From a checkpoint of a small transformer trained on Wikipedia.
Size: 12 layers, width 1024, 12 heads of 64, MLP 6144 tanh GELU, vocabulary 8192, 199M parameters.
Architecture: LayerNorm before each block, tied embeddings.
Training: 761M tokens, 3203 steps.
Each number is 128 + 24 x the weight over its row's rms, rounded and kept within 0 to 255. Layers, rows and columns count from 0. Numbers have three digits each. The size before them is the row's rms in percent of the matrix's.

# down: layer 7 MLP down (transposed), 6144x1024, rms 0.0608, rows 3585-3631, columns 896-959
# up: layer 7 MLP up, 6144x1024, rms 0.0618, rows 3586-3631, columns 896-959
down3585 101:110091153112083113142142144114149104112100120168107098143164108098126136154162150099070102127124122132129181122175131133114174132117124109133107125115108168122118129163131160118129093114155182
up3586 104:100129132122122095133096155139113131117080106157120128140114111163133153119127150076127132136128085128128113114141097143094133116097105110129130097120130140132144127187105075129107174129176102
down3586 096:109161132139115132120152107131146123103114111124144105103153125161111165089105128124131124112170147163091150145093135147155105118105078125161100125133176107106093094108138168129108140150133110
up3587 097:137117105126112096068121127122157116126125107121108145159142133116129134144157154095116132060093123122175077144111179058149134096134115146153098092167145101121087091196114103123132086130127121
down3587 098:124114122107095095072128138199115162116119113122141132138118150128100136105165144124121120106149142173159121130152095164167108116155156111148121139096163149115056088124120142137159132134093101
up3588 098:160123116133081120090119128140128150126103131164103130126112161126102088157117117130144158130133140109127077101144167139090171159116153131128088110134118155081143086105115132105144124153112127
down3588 104:117124067166136163103124157128143163152113130106106149057083132113123167155143098120115095128139093106121131154162172137109086124102137154140084126139145100154151152105103163160152100081114141
up3589 102:125183124104115134149158118142120157147116147141091165178123115143150108146129162155072184109140120129114151110115120086154130109102152115129143127081116113119154114096096107120134136122141130
down3589 107:128137113143140142145183200109119127138093122125106164154106128109146134090144132160126132118124087178122128125146155142149130129118128108108139172149140123151129116121176117122146149116121132
up3590 106:118113125165120102107130096089124114141120102136138121117162119140139111113139121111135158087148156118154123122112119155172076091114131103155151120137098097149111127143140166132098124117147123
down3590 100:084098085126119158130149139181127151144116088124140156131140094118130110128158146123123103080078095138129154112168106117128161101145166142132132093114072129138132112094152128101133150134151148
up3591 100:107097082144119160155147118104130124150116148115154143128122134117121081146152140073112157174113144097127111108122096124115140083152119109127139086178102135127122125119148067163098142165127119
down3591 106:159110117157120171169093135119118100143135110134149132121104133105087142161096142120120076183138107146152155094103124094144137148105121093139113110141106137134131116113138124117124133177146106
up3592 099:128176122091184119113113147143106099114139141108107120126164105132120161157129176113158178146139100123119130135109164111150147112088143151088123139114079098088117111135121106135176102146099120
down3592 091:172149156134148134134148120083116183144117110119148100105128139135119099153103094120128120095092129150137132111122136159173122122143124139115084130111099087128101111132099109110127126131084145
up3593 102:135129159193113115109209163111155127143136097160108119093085116131131112120130125124104139085151151128105108111111131150138075133119118144094108145161140090156137110128175113138144081103140153
down3593 109:124140132116112165153122160143113138092137120151133106117147146139126154119138107130079146173120148139103079121137108110141107125164103122096130109133160126133109099110126074146156164135131092
up3594 108:175130085064122137138120125136099140134130067134070128132117145147165094119120105110142148080134119154135148116119121139116167111184128149127136163085168142104158118166096086136157138094158108
down3594 105:090107151069135119172095144137110116188094134142125110111119123076132089136087138096073126121123124208157129128134146147099139138161132112109109142120143160069088089138151109148131139127098127
up3595 098:139147137125139136168136153111129143157156125158160118155103090140088070145158059119164132123157112145113110135138174139119104103118131112134105115119099124134085113099126101124129140093109150
down3595 101:102177113154142163111155170108131175125137094156119153146138153107106165174153157130097134121130091112099091079116115106139109117110117177155108166139113134137153137188115128143131156109180123
up3596 099:163155120113134117115151170120132116087168164124133144150102118187088056120114115148117144103137110112153140124107114142113114113111105114117121099171129112152103149127139119104126125141125103
down3596 103:129115062118080083109103102187089121185109112104118131100147120102116122128132113139100109135125139151129137136115143114165187136126122153108157134114143124130058157130157124101148141157116133
up3597 093:101153119133103128134139137128099124112120109115142140107154103136122134127131110143172132164151084157138107138144094119137085114129140098172110133100094117169088156119132113090194076116107118
down3597 098:122091132150097111130088123133139101175138129127111112125124133101117118111079090162080125119091111120093114116178090132111100153148126102137150115070140089098132126127108112139116119075159147
up3598 094:085120136134129157143134164102118122106117155148123147147117163149073138121133120159131141143074131135154076139123137092144099121156135146059120130090140151123097160079127117129107064165157147
down3598 097:166114060093128136144129144106139163118112109181128126117104109122137135098102150145108105093113170147119116133099137161182118113130109088142141128126101101127126136156126111112122134105185125
up3599 104:166088132126185160166116151158125106120123127117127146103156110104135144140143134089152136140096150167149169089115158099134083146120161111164125147164141124065130160122105160130070105148122142
down3599 103:129138150098120154104102124111162102098141146141112098102098104113122145132115111134135149099124155101120101151143123108144141091122106109144095136121129124131127118134131070136126117142132145
up3600 093:159093147125138123150141127127126147112131103120102173090169160130093097074134118089132145118121098140140147165175154135142166142087101128149116160136142062131158136115094155158171130113129146
down3600 088:145148140120151107093109079080074137123083132121151130127097133147140145115102100124141115104123127161097087145114138102139096132109135163162151120146142159143098169113122130137094158130148129
up3601 096:135112117128158149117157145116153098127103138122129116138103166160130147114131123132115115156131080166130142134159120149115129117134110148136139132083110147114142161138127131116118147156145127
down3601 096:155149117132166090108084108143116133163155142153124088110167101113145097127114133093108151114125175109118120110116144160122150088147135119108128133115109158118127106134164133125128132118120155
up3602 105:129150134132070117119118142100133134134155114075114143137096126072088144160115100146125151147115136117134110179112157160138152161115121116101112128109098132122132096158075134136136130181174136
down3602 096:121109117124151116157092106114126117122138140123137161118161123115125164124117130126095129096109139144118169135081118107120159095126118138141141106136136110111116064112166130130145141138126069
up3603 092:157157096103132144114092132109150098149115113122128175105099126133143114196116178146097150102135161144140066126106151119124104121152152125096122147138068125130139111119149170142128127079159161
down3603 095:145152121153077164092140124099126120115118123127133133116145144155121140129074096143143148100116164124161132145106147101121148082094160178123106113120096133140133109127133086147102112122128137
up3604 114:068134128124061153136121115096144155101109147083136103161107108125167116165142146117132138124146133146166092156151117126116152135115096135135153134133160147121151143116129073143198132115132142
down3604 112:110151148134118140138154133097119110114136138144119126128138144112108146113113096070139132098138132114143142093080113123119124098113122136108103152136165140135114091105107080111103161132155176
up3605 097:147125131100068149121101121126161133091131161104127098146096151131118119123111136107079097101146106115137090133148166144120142152137145112130138136096138176108124112149103130168072168148084098
down3605 097:099125115147078099111125154145141113100091126124136163126102108140137144114127115131144130144132157134119125137145136121124150150118107113141095121090139104115103109116103143152100128133173134
up3606 098:127110105126136125170134133113087205151077095148118177131136133146113177117095080109133149068111108141118137168116147142144122133136151142138124113128144110155143135139134131101157153122102126
down3606 100:165166113147110143091117140139114119101142149118142133149117162104100100177064126141129161104131085111176112114092152126144081133096141147138094119163204093145111119097118122154171142066100161
up3607 098:134154112087118133122180124132143162088071125089119150130093129110124126122168198143086080133112114138122159101137133134176097182139099088094116127130139130093085125104119136142102078133124148
down3607 097:138118066079145113108145144148117074151105171150142132140152156151181157180110071127130143120100104107104111089162163128120086169122155135162120112165155115085103137143122121101112090133124144
up3608 092:144126123105163156090115153132118112110132132094100137141104126092108102112143121132154185110126133163149150127112107130133094142165112123103121117125141149156110157179128098082150121158127107
down3608 098:118108121132136094137162170155082165169136137140127103085161158164128143111117141133103121131146130149159101134132089097138123087135106126180112150148105153158115153127120100123077113118082118
up3609 093:075182131136114133144124124110124145114099140131131137145132108129173126118126128108151090129167108131170140131096092136140092113083134111144167111173106122124171152129160085146159116134150139
down3609 097:111169131144137140138104100135121130111098121095114109131123112093110107140107147092111122133130122106099113129107177144120096157120082165142111133105112128083082118091084139153127102147163098
up3610 101:180112143137157096091158119146088122128089098112138126161134142122114119132172114115076116119118147132115145108093108129100141134140108136122098109112114117139123133173140136148120143133138097
down3610 098:095105123109136154116100149095111127159116120098057114142162141119164132098094148115136150115172107151104149122142144139112101112129130133142101131135137124126130109111113125157107188120146163
up3611 093:098163119099124135098118139131124133122155106111108105156156104157055115117128131136140096097176147110105144163145092132126140076105124122165151143141109145116145071110147136115090110138136136
down3611 096:162145088089095162123098076137145105143114141117131130111088068142127117141120145150138137101145174081155108160132113097167141115120119058133150104158102123106110119141116123130117125113107120
up3612 100:111139120100107083089128152116102160148110137128140130121134100144112157101128146149163163099141094132144130109080109129132093150066137140128146121136123105094098114134152114111122102124109100
down3612 095:123133133116137137110130131144131133123121113155116130147115135107117160114150137104133129121138116096053113090102092138099086130132090137101134118127098132098100143102137099124106119111134137
up3613 100:125123113143127135097191171169160121085126101137123155175136118100127130113137103110096133106120136126118138107143156105141150093102156185158160137102138133114161126107179120192131141112138167
down3613 097:128101112172125137184133126123148138152141123105092161145116138126136141108102143158107115131125185127122102149103161067138133073089118144135122179118111069139163116128116135130106132143157171
up3614 096:116170156087131132142145140120145123104112132130143113115155112109128092137134131130172104149131129102168142077124114093124086135131104117104130134087147101108133150129144124177126118120110144
down3614 103:170145096136167158176115137142135134128120099165122161153104123137096115114099100139159080117130116124162120144138092091110129111148105168131112170096152122128148123151163117121117161143082113
up3615 098:156135072166120132107143142120116172136140123123158116174170178095083135116162137096170139127107100103125130139112100124124105151132101142119123167139166138135167113124059116139173106145150128
down3615 099:151104112129113125122117093134140102195157144100138133117101112145165123120126133081156141144148088131145144061124130101126160097105110156098117122095167127154169145124136086096125126148128127
up3616 098:109114103173071120116144127120136113176135105106175161116095145169135156134132107159129151113172100132113143112170147124171122177130136101127127107111134169113094108109123099118125177115140151
down3616 096:143157104153146098118074161117116143146127137128094109122097085144156111123104137105092146164113154138143109126093163156168112141080134149086119090131107104113154165131146147102168118117138110
up3617 103:123174130147108108115112148115155116106172098118141145134152118132108133111114154149121136112129125114144136180130112121134145108166131107153147182136142095141152132129152128117144107136126154
down3617 100:127139109128093127104089151125128116109105146086110133163131163128129157118141156119127144097140145104170124142164142125151092121124151125162177092146106089128127137121122123099111131142165129
up3618 095:136124143103133138121114140143132158117130128109113106129125121160134129101115088137144111124149082111113091117147102151085182134112120147125123144121115157147153132130129127160132136125091138
down3618 100:151153161129116113138121100087127109127125118140137143126155123125120131138121125095137151118128121154113117123148134131110140120119091167100104111144119142081077107126150136111056137140133164
up3619 091:134117150097117123121111151105102145098092135141095124135129103120169168165138097163114136177152144144116119158125166128140098114122144098142145115118146130127132108120119121162137132195127088
down3619 094:145112133104167101133113150121122136107156105096148159135057093143116118104083126133154138121110149170135132129128118110168138104111108096146123129102098144156131116156121135142102139147127130
up3620 092:121129113111148140078175145177130132131137102080111154151127128120116085115127097126120117153116136158166145112131137157112108116151174151122124119124101163121147156127142106159125120111118113
down3620 093:110138101125147099146112109135133142100133112128136117099107148148089123080134130150139141110124090135099129139096099173112128148108111117090138103145137134105129110087105154124124127175108177
up3621 098:128115119122114077138166166147133101136138137114108110126106115131122166105113128116134115159115120124155146167150114141116120135118131120104189137120170084134138160127147145149182135128099112
down3621 092:107098121130126121109154107111139114125139153116169217134081134102106148143130164127077130164157107085113120103131162132132115143134098106162086100054139126131071076160179098132085139062115171
up3622 107:082133163164137156123100135113129136158141120101146146084109115138121169142120128133115117139139131136178129148117144094162104106111158110156101119139121117134106088116076097173105159171162153
down3622 103:119104169087096128128114094112126098143094133126150116045138100068141165136091114175129126143102087154101097071096114099119138116080138140111101119144157147141085090130111114126109091120152125
up3623 102:080132119126127126141145148177109079156119110184097136149129114139133140096115103134130143143104105076108073116162141105118101116108078104087089125139114145156106113098135154126141120115145138
down3623 094:134143110118104133095127115084143123146119112140147113107096156121089132108088109111103117125130114131096107075100141126141118117106155154095086134143113126115126072139098099123134138152144093
up3624 098:131107147131162130151142107162123147117117122109119121104156130116107133126108145136121095122097116150108160133140123134123113131123131124129104117122095091098117118149175126160097111100102112
down3624 099:117093090094122112123123137152100115097112132149150150126119186140085140108122095145071122139124092089169117128132178148156164142119107099112143098111155095100132137127098086115145088133120100
up3625 090:092074110136208156137153133115136079099132168146166120116151105129124131164116135116158088134163114141088124136139110129162117142167138149133163110120145088161124122164126180106122112120139153
down3625 093:169122156135135135152100118123164171114128147088106146091169116119140124070128128141142130108149112154170182147115080119164129119094100117127142127171147122115135122108144152115138094076137102
up3626 094:167083137163129113123128139136116118144138138109102139118093112100161140098166135106154101130105158109114130137147115151116115101116100150131127066143168118132151136113159139072110127171113120
down3626 097:122151149132091121133143149105191098101087161135158164138109110142156144117174136178136101145095125117093133139140119120117095138152158121119129122163116133157146089114116107155125154117087071
up3627 100:189163116128111134111128139126153108107117210186133121135115109145073120179115094144139141153106153103162152107138126125102166133110140160108076104145150121169145110127160111133126120127133106
down3627 100:143151124087099117151096137144136100140136117151193122178097143142128108134119106099114109130182147129151122123130110107082099129127145110108117107144112125120132143109177130102128106108128120
up3628 095:119154106142158145170149167110152136115084166129103136151122088136131119152109116128107104154117136136092156103115101123112129127129127095112127112114174112136096086149125151148137096172095130
down3628 101:117104061127114156108158145130125131070108114154157085104095155128184163096115135127162144140123122103131109098111142129119138058112094125114176147123113116117142143171116101140115151121089138
up3629 094:053144146143089141071115110122092152123126076120144096126106096164159145132096128139127113129132107154110129101129116159114120131145150122078094117171145087138169130149145128135139149102142110
down3629 091:105117169134146146143137139128107111118069160102151169134136113125130143081107107135089130143116150145125144142134156128142102147123147104124151151124174130148133095154132124120132141163130133
up3630 092:130128123097161109118109097142142130193156136183114091115144105153141111145138120155129074159168111105153157142157130127085158160115150156125139120160111090125134112159184158091172141167087131
down3630 102:128149141161144128088126157114138137137101148122098109132157131145127165164156113087084100128158150095089108109103115127140137148098125169148185140155102103083063125100115115159105123119162113
up3631 101:137156082106179146145118084116133111082130105146129093121154133137122142103129134156121123143141116170095110142080149148083159124126134171171128142129166131150160167182114138097092099165161118
down3631 099:106146120100106112126136107110126145126094171104094140170132119167157150120150135165111115092087170136158105156118150137129128087137104146126119145113109160138109137163152151126127090116146156